{
  "rope_fraction": 1.0,
  "qk_norm": false,
  "bias": "qkv",
  "init_std_o": 0.0208,
  "lr_head": 0.00511,
  "grad_clip": 0.5,
  "schedule": "wsd",
  "final_lr_fraction": 0.05,
  "doc_mask": true
}
Each number is 500 + 40 x the weight over its row's rms, rounded and kept within 0 to 999. Layers, rows and columns count from 0. Numbers have three digits each. The size before them is the row's rms in percent of the matrix's.

# layer 2 MLP down, 576x2304, rms 0.111, rows 68-135, columns 480-575
099:447501525539456503523557558519551505505403517555471509522510464434522540559515459495552476516492470538495590496470493603478480463467503505554503504528515478520474465537549545489525476490588513499531464525524471465518490425431509519524462455444447558485454452622483514506458479495543551519
101:473469476528502532472470536542446454421473520509533471465500524485505420463518504457553453484503510467485518509543437491506475565561555503521575484526453416415543474536496460452518504531556563583508438522499544533488362446489576596422483478525397496492513504477460576416514462572476524512
098:461566536537499615508571534429608463491433515541486498459531551470429565539495485511519483511520461447559522567459489475495469511534449510515511451447459516456526532479499440619495492479504522479418503508520481523507547486514560394447516492496491564508490418468510552468584430538523514490
098:422474444520482540509459465466545456516443550517537466466479486472451458488375429482508459484523523530554544500485524529434490462529477581456525535527422540503488470475479560526523512472542458516590442441537479462493447488485552495500460495508547486537556509457529514469524539483542484466
098:547494527490541435517454462565549474517499510559512501525499466527466472538495453407535445516483535547497451477530509508473472480506407507470512529500538456467488539515521510477517464501477540538480582547488470515483563535518504505519474445507462481458505566459479440488472449492543431487
096:467523402436460547495539568487471534534466430478490430486519475514472517582487494466483513504524549536508489470435558530443539471417474565497478507563426521578494525509479522470451481521545501456526497520503511503506510476508450460526448481481481520495510487492434437560446477474555539452
100:480540569485490533478472441475519489460559488516482496488464526511467514475499475543543505521487500426481513495563501443479473482503510459405512432438535460434482469468482575474469511523537447532513493533526522468434592506477502531448455523473424519515519481439514490513474466451491463489
101:503441488484517532536503553532480532479535487548543469576580500497495512516546450512387521493513481511489510482528546532536449539505507492469553495477542492459542479548524461512511473536530495575538459538549525505451434496571447554491535507464558539560485586546563516404523570463528474494
100:506483552486457431576541462586568500441523519479536473510453526515502479554485469500503552552464444500554445472464462493496485547500492468516530521542435492458457551507532460502568566503425500556471543438598565474518507495456389543511530513527467505530463510478501536444506495535523524501
101:571462564436549489496520487529504493501456521495520515532538466523489528525470449554449504528456481456453467508482558458550478426479508461464519428456542486504533567503555452447484497554510571464556452466502530552511472473533490462470484518593527509413502490469493584465474510478525459559
100:466466492491529510505494452563501570494462468520509513479526459511540444468563470540501505495531478542437425450457431500442550571473522481556494517521462535462542436496479429546422539453413495516493493571447546526509548544519519530523495415525516457460525436528506542505518472449429566517
097:487516500456499478541544531527447500483434391472494521503580472535524513511391534530576506539479584544531547524484529461517498521500588515489501491548545477482478506572394532519531538502473431477511437514493585475540462563529430480460498513469533548508480543462500525503488488457504492523
101:464556563536545483529453505463486499536481506479445436426356527497491552515445566484531499500483527473471596493525523498437505539507465551507478491500483505475500529439499554469515498510493496495512500568488441552478515497451477495537530515506485454479514554589509477521490528508534518508
101:552528559521561499484455485497511489511490474474519486503482490436498493465556458469496430494400497491542500484538576445555497546503451456523465492538520544509472548445472507463486454525503519488471488547598428563454509504552508444501527496562505474541454406513432552532534492475510475474
099:476479506482448461482466466455562549494551541500473521484494461444457460532494482487497522441494540434563560531510528534525562498498447426517435466517421509456498459524473489516533496496399506566545447440531547469433563486513545480458439491480420521474367466509458534455465534512506454526
098:519511500546569503516531487546552449488496512451471509481498486493408501508478441496510528469526569494469537486496470525625497543534481458560592431492512501406489478477518472494445520496524495459532495520530460601527443481546503563563489444509451402464467493525498540474454538593475512510
101:528506528522444455536475443488569421496508536476528487491523448497427517480456469488513503466526447490471639513557505443516471429463543512505476512519513469575498505508549502476538475537470479501529529438490490472561562381539450536576474496549421519453470483485468451487546546524482497490
099:518509482519477573535540532520559533513533495509415516534503485460474462503514537482477495488487397529497485492485492515605558432579514478532486521487483541497577465456475465479457484528488549514518514466477476475533500486435483486578526512424469427547522521539496528492460507489552496433
096:505535501509477500453433489541487482494389518426470560550486497523516566559573418438440588501526542531483600438471477504470544530541598500436510492458504458425534476472322452510494462495539520503528534487522469523511444463481551501465483455524491533521508524475536507478514535410464504578
098:556431466505533429508501494520547483522463532559525499537501434608469477560543541492553437467542540530585482442508513498494497449541512557516491514458424530396564471563420509428450501475484416520483510559474522464493551537503503500452485490402490538446483474474559488520535462496522521544
099:482482469515497553487419489471536456513504479507500482468541517448495466533553466430449533482437463449460544550469507511505473536528461472467493489541506452467462438493441527553521484507493539455527522524542432549497417496523434453508493503515448478399520483473505486410474530481510576529
098:467445414518528418418507482531483504494476479498529479500447470510507489507505503436478509493583445500539469507580482561447490472594450515438490508582463537486475480479509464448539471465536536467482520465523475493564445571462537458640493486474612489464540486441499517536484523533519400450
097:523563461459479484493538494509513481538521494544491552547558475571454535546456516497417519547491487501484487524531529461506470544575575522496491518489525585604523419454509422556506506459506520550506467535490515486506470499513465491528452547480546450481514478461480546573474536513476557491
096:500452454450532515469470471464510470515548492474481481475576510538487534539575497545542494516475499465484468465586580555465528463461509538494545493534535511508555462495472499514468553502443508434465552601492501529456511485473523434396494474496517516496491535461553482435501450507598447526
101:465505542473456466482499441462504512459571538453520607484560517456438453547474503504506556543468513525570500493450489465472511416533477522513433447520536497528475467509460533403442428580553424424588469446492456527509498496501462515485481464533484509537448574537497463439569542563476521402
103:479547524516455507496446463428518575467520503497501530587487469539515487541442529593476471507500467522573521516561523515485531458466541495478521524468441526476459532529446449503522451509503489498434497419520532557542415467565489511486561475527497525450451481477491455409554496483455543457
097:492503479496470442516468477506478454461576552401520506529482495531567517439538482509468533494471475487491476523538522438391426453480451507470532540605444548456454443497447561536502481517475536548500499505511429533511554469609571454465507487500513568504521492499506499393498503444506454478
099:578452506516491504516466585556477478485522473532478514527476508524505529514449493516481596482514541529555521486456479473429510500491536478587497531598530476453450534524546514474504534571516544492506576514535458480482529530511536540502498450495455514450421433472471560513511396535491537569
099:397429512501482453504426458537448508451474556550509512539495452470508515449449499472469525478493518510480481493528492549515523451532452507459500517507502454552521524468523634521505494480440485506495535495479563495510552425489443548475490467445512522492508463558487490559480499568439500416
165:524437481517435534523484544536477531528482495521510488506525496540570535577507487527549531452491505489481550488497486505488550573493586472540446470555469481498507496440503532525539542539511519441486517501529509529532495441517439445486419537479545447527557450474525543522596469504527580549
100:463489424415547468491505524496559450490481501531550522507521534487492465474485457469530466585470478493503554456499523536519447562472503521549498417534533494604533503441472510500464482501470537491466485419498497557532442492538486511474471545431535457425523510464526483488547484561507514605
108:531563503511433465498478501524551483523530491509518522525480463511488587529507449518529482505561408480508473498466401564485530489481503504471453484487531497507512485501507518492514534484454482515612490538560537495577491484472462475435515542467492454447513429531572541440510482483510562463
100:468501483473489473456542402543496572520558507575512574479503534456514498524508487574514510514495498576501494542487530475398520479514420486500501522527507439515498536507465492534510517546486487484497510503458463547506511507513510488491500576491409552531524503505476559573499425511611612515
097:513523476515482422512514479466441540520481529464503469474502503530550501481513515441495556566550469475563474449497511490631578461546479507432499502516528536519555476501504410541476519495529460468483504527483460470475479561533450462491570536489491537403475545445540568497501512495474467476
097:637516458513541535514543480506472496513520471522487521517478517491474557587513503502550516472582481458538564540548534542492570444482499512526470521519480453435494456504491528452541475505483480477495491472515585526468484483508395513525465494504546469514564506556543481551493442583512582520
103:518507481514505528552527456446494457524491506519471531498476485571503510427582464426539534551559463492510528465577542543470552578542564520529509543523524462504447472474514421511493553538458422532486448513437429473539446568517472485520463524532514465507482529530519525481465461495529473449
102:516423541468536463517468476523502479482577436502531536500435447484472443551471499471529475513526507477452514546500553530510517448493496457481460471555522478434484467519537468476506450415485527514425510505468558516573467490464569532451576478518501515490470500492515417543457510492515520546
099:377516560512537542538551513560555473443518431470503530484505480483532461546474529496542484540474492485482595391492468501441470454561429399586522534515461495493486533513497538461524461508569472522483534426435507581401489476553451475428524479454527518530502504512504522455556460514577509503
099:503508451507436491464478472546543486509500515540449523475545462498468487494382478533414489430483554548462517482592505520507478453448502548544571498607513483477539482502584522445539476547434539496528461517410466541487531490441469477497547467494563542541525539499478451468545411559561525494
096:545441502486495539508483479498503589517503549522480541542478585482522575398484474543504499500515442529459444520522535446448491498504470535509490524498505484561475463551519495560471556432479452485437540565532483475472469523515418456518504528483463506477522514505542531477498438548534428514
103:471504553549471455517480437476499466593466556592504485490471456487546554404468464452553449591521518534494523510486453507540508502490468451517435524527540481518520563552466522511502480500477580544501498525531545514466479566489466468546485456601478470502542507493536480440476559495526474517
099:542481641504568542577436486500496548448557466521520483516486563557539508543445464483507510524470520469461548483466483556463480456485485382558419505549459524492538526462550459539442505490485520502548489468493479473494492502521508480481425589528563541480420461474474530499496515500470480560
100:544508462523429489516504576515510462521477473523515446471517456442521487502486502504424548448496473497482547494555488502463469574542582510501446479554519562441486497461507427458515544438517440552490466546526491477509503461494498533475510444481529471518549491478537587438521465427485461495
099:527511441568455474462552515469492483549430514474558517495483489401506510502552440472432542521471476545498421493435478501477602550550484545503483545525509419471545487530471471479473480498542575521534480444494482526504482505535480469501537542484478514513445523434410528435525558498531536493
104:614548507469492582532386503552478518517441516562533451493520479491457506449413556518475563476465530446455444489600512472522483520464440535583507471491492497432443447468471492493480523471502546527439481576449515498462462467536459463516466511487508506438508453499471475504517465532543482453
100:496540524506488532547494563505560510494543514530452464486460458507489569473482518403555447498387488549504514537505484423554562475456538539531536519561519472551532511525524610593487530524466458457482462501483442433419522484525407538582580386534439512444454510517549502421576476538569462486
096:486457572469449530470517420484558519418455495504526502549422571567532518462533402520566434511480520564526518479429522469451450497485524456503532456527562504523474392464515596537486479503480479475488507523494513491489518462481481498476445556553369407484543455542551483526487471541455458500
093:458534527530576469480542527547380477451466496461508478501505494590487477493481471494476547496552520525552583532483459475493460459503530537439457453569468452631463513465568570484468472477527498571451485448457582533487561545493530547451460514479439470543518531526492535529511481459498561535
098:451464494486486542536421493533524550556501619460469439494412480478446575536487475495544556475504476486547467499445426509539418481486527522448447492497495503487438510533509478455574520508426476486507443499520527513538510433485443476503496447537549459479411519495489503513452504441415479510
107:442456553518564537548454424569482514498457530462535498482461465523489556579476482531457554489512500526437463492447404524512508460520517507491485551516486440455439483543488548510477438545495515478449436583525432519570430558491484455488442574493542482436513479571479482555547501418407420513
101:462511472524523467486495543489511523534476454461464545525515487424487420490474505491475506447547527460575599469470492439490489483448496494491582488450500453485482420473536492479514537462446522529517458468468444523489503472568519448493454483511503558509515536457495415452539462558475566510
101:459513538506571432499502536523555494540532576485561472516499469516536541511494567481485455532466488521513529530534523543545493492430458529571499484517464538505518512517503526446475505516486518491476483553446537500482525598454566463456476547552480436506495503454440473535461437418467462562
102:527540451563516487574453514452485454490393510445493465424487496526533564472457488470497523523565510562518484509565535517510519514506483478456469459501502479484482426553501496506514539464549487538548465508483362554439447498451457520504470546497551510551517461473551484514537593513537473461
112:474539507454503543509479480535458524482505529501584495495478470515500457458479427452558505530460563555497470494518433472453417462530502528528484494477464511577444564445532529473540494526547540475443512530538562467445552501517450545506565461520584455428488470515509511484474517474516540477
099:529522562530543497562541485488441506489466491468497534543506445475433501487576498526483549579541473484504503459478508558444501575498516509554513516502454549409532413464430464507454443494516413461457429518471500495514464489493482513511461484458485486506474498451459440512456521461530527567
103:579507530506521546471519471439486514486501506514490531478460563558482484456493572474494516541505509491427457415472468387483539528494456443498397479422510490473526509453488575521467485484492570486569602553461520496515464545474532495485497489508522488469502484493549482469482424509512488484
100:553526531423485530500457492482448448529469547516526514438540477466490432512472522513525548482477476483444498477530458478424438491526523521470493482470499503506545528525535543529485503392455521473502533445506452534475433528501528496518525496463483471480470486570500527526545521533531474556
098:578468542456512524520527496480490538477523478472446504584445472505466503481515489553477500544421506538430517531466496528600579565507482498532468504504419541482505534536506469537545420503425558520579507509520615533541545515411434475498503478562533476545487532487481518483469594452499494501
103:473457490485453489489433420481481479431551442444534523440503489483465511526555473475530520475525523444504535520517472450508502473539557474523486527515452564499490489482476454431471484556459458510514506446458414553533538497497508507523534536552539502466540456461502530488482437503412463563
097:511408526485484483535512492504554462527494471468538548440508519533469529493481466446535398503521452484467427491446463496541473428495440429436512483501495560535366541532510436475467568502463492495524454478495529484533547547525398516444499461497460461527436494474452479471466545510500495435
101:407510468511504460482558526432519537519545469547502598491490478483516474487556507567471538512447557511463558529492528470440496438554522473497489512514507523511473408534472457509448533461514471513462505464487530485408485542503572466497559471467463462471508525519530431419469530493508461507
103:455553474534463468503460483546469506528519488514442531531570458483468585402494436552515477511481548536548480533455550524458453546533482445515482511454495480612512499558431542478488552496467504439496552533524502504452489469505479541552548525499534544468539462574497507584438473523477457483
096:532534534458510487458475525477466497483564459493579482555512541415564499477395432443540461492538534492512458534500514514426524454478476442394498441467496500500535509532522509505515510499546538463497523483468412428549419466613482489522479478464517457484451483438513495488476525535445495532
098:541481526487504559480460438440504486535539492534529496515457493451551490472490457536536547531430569506406491530480494530478473581455480443498478473425512558505593472486573489439515532490511513505461497515575485479542499496502501574506475487523469497516509466452449486509496536472462573512
101:501470481475519548555532475549427466490495481501467478523556523562561506509499548492437515479481487532510520518472462512498496558473440422545526412567492508525489490448480502504544468464567484417518494437494557420535470438546468499497526518478464516504507467430473518499467511492543474582
096:490550543522525494519498482392549483485456508460489520507397536512510489536464497487475460538478463417546482496464459517415522497500447524553472493458477466520439442494523501489558513453498582521551441559509549488420488518475527481505537545496607574441511483607479563431526506493484460437
101:470466457504438484487481457510420534506493538513487462475533453528450535524520455498458489502508537479543508543503458490460435548622477519521553455506471563481437496485424575578514483447498483500470543515490493504478488554522512484597479451465467548513493539530482480523485523510479531513
104:458493569495412500546494531526515479493472469455461510496547467493461491453445545545475505490526462502439451539535504517460479538545470488547446546583495527505410443493498477578430597478512548481478521463549591450488525444487518580446554518575463478534542482495520403508596504487399463566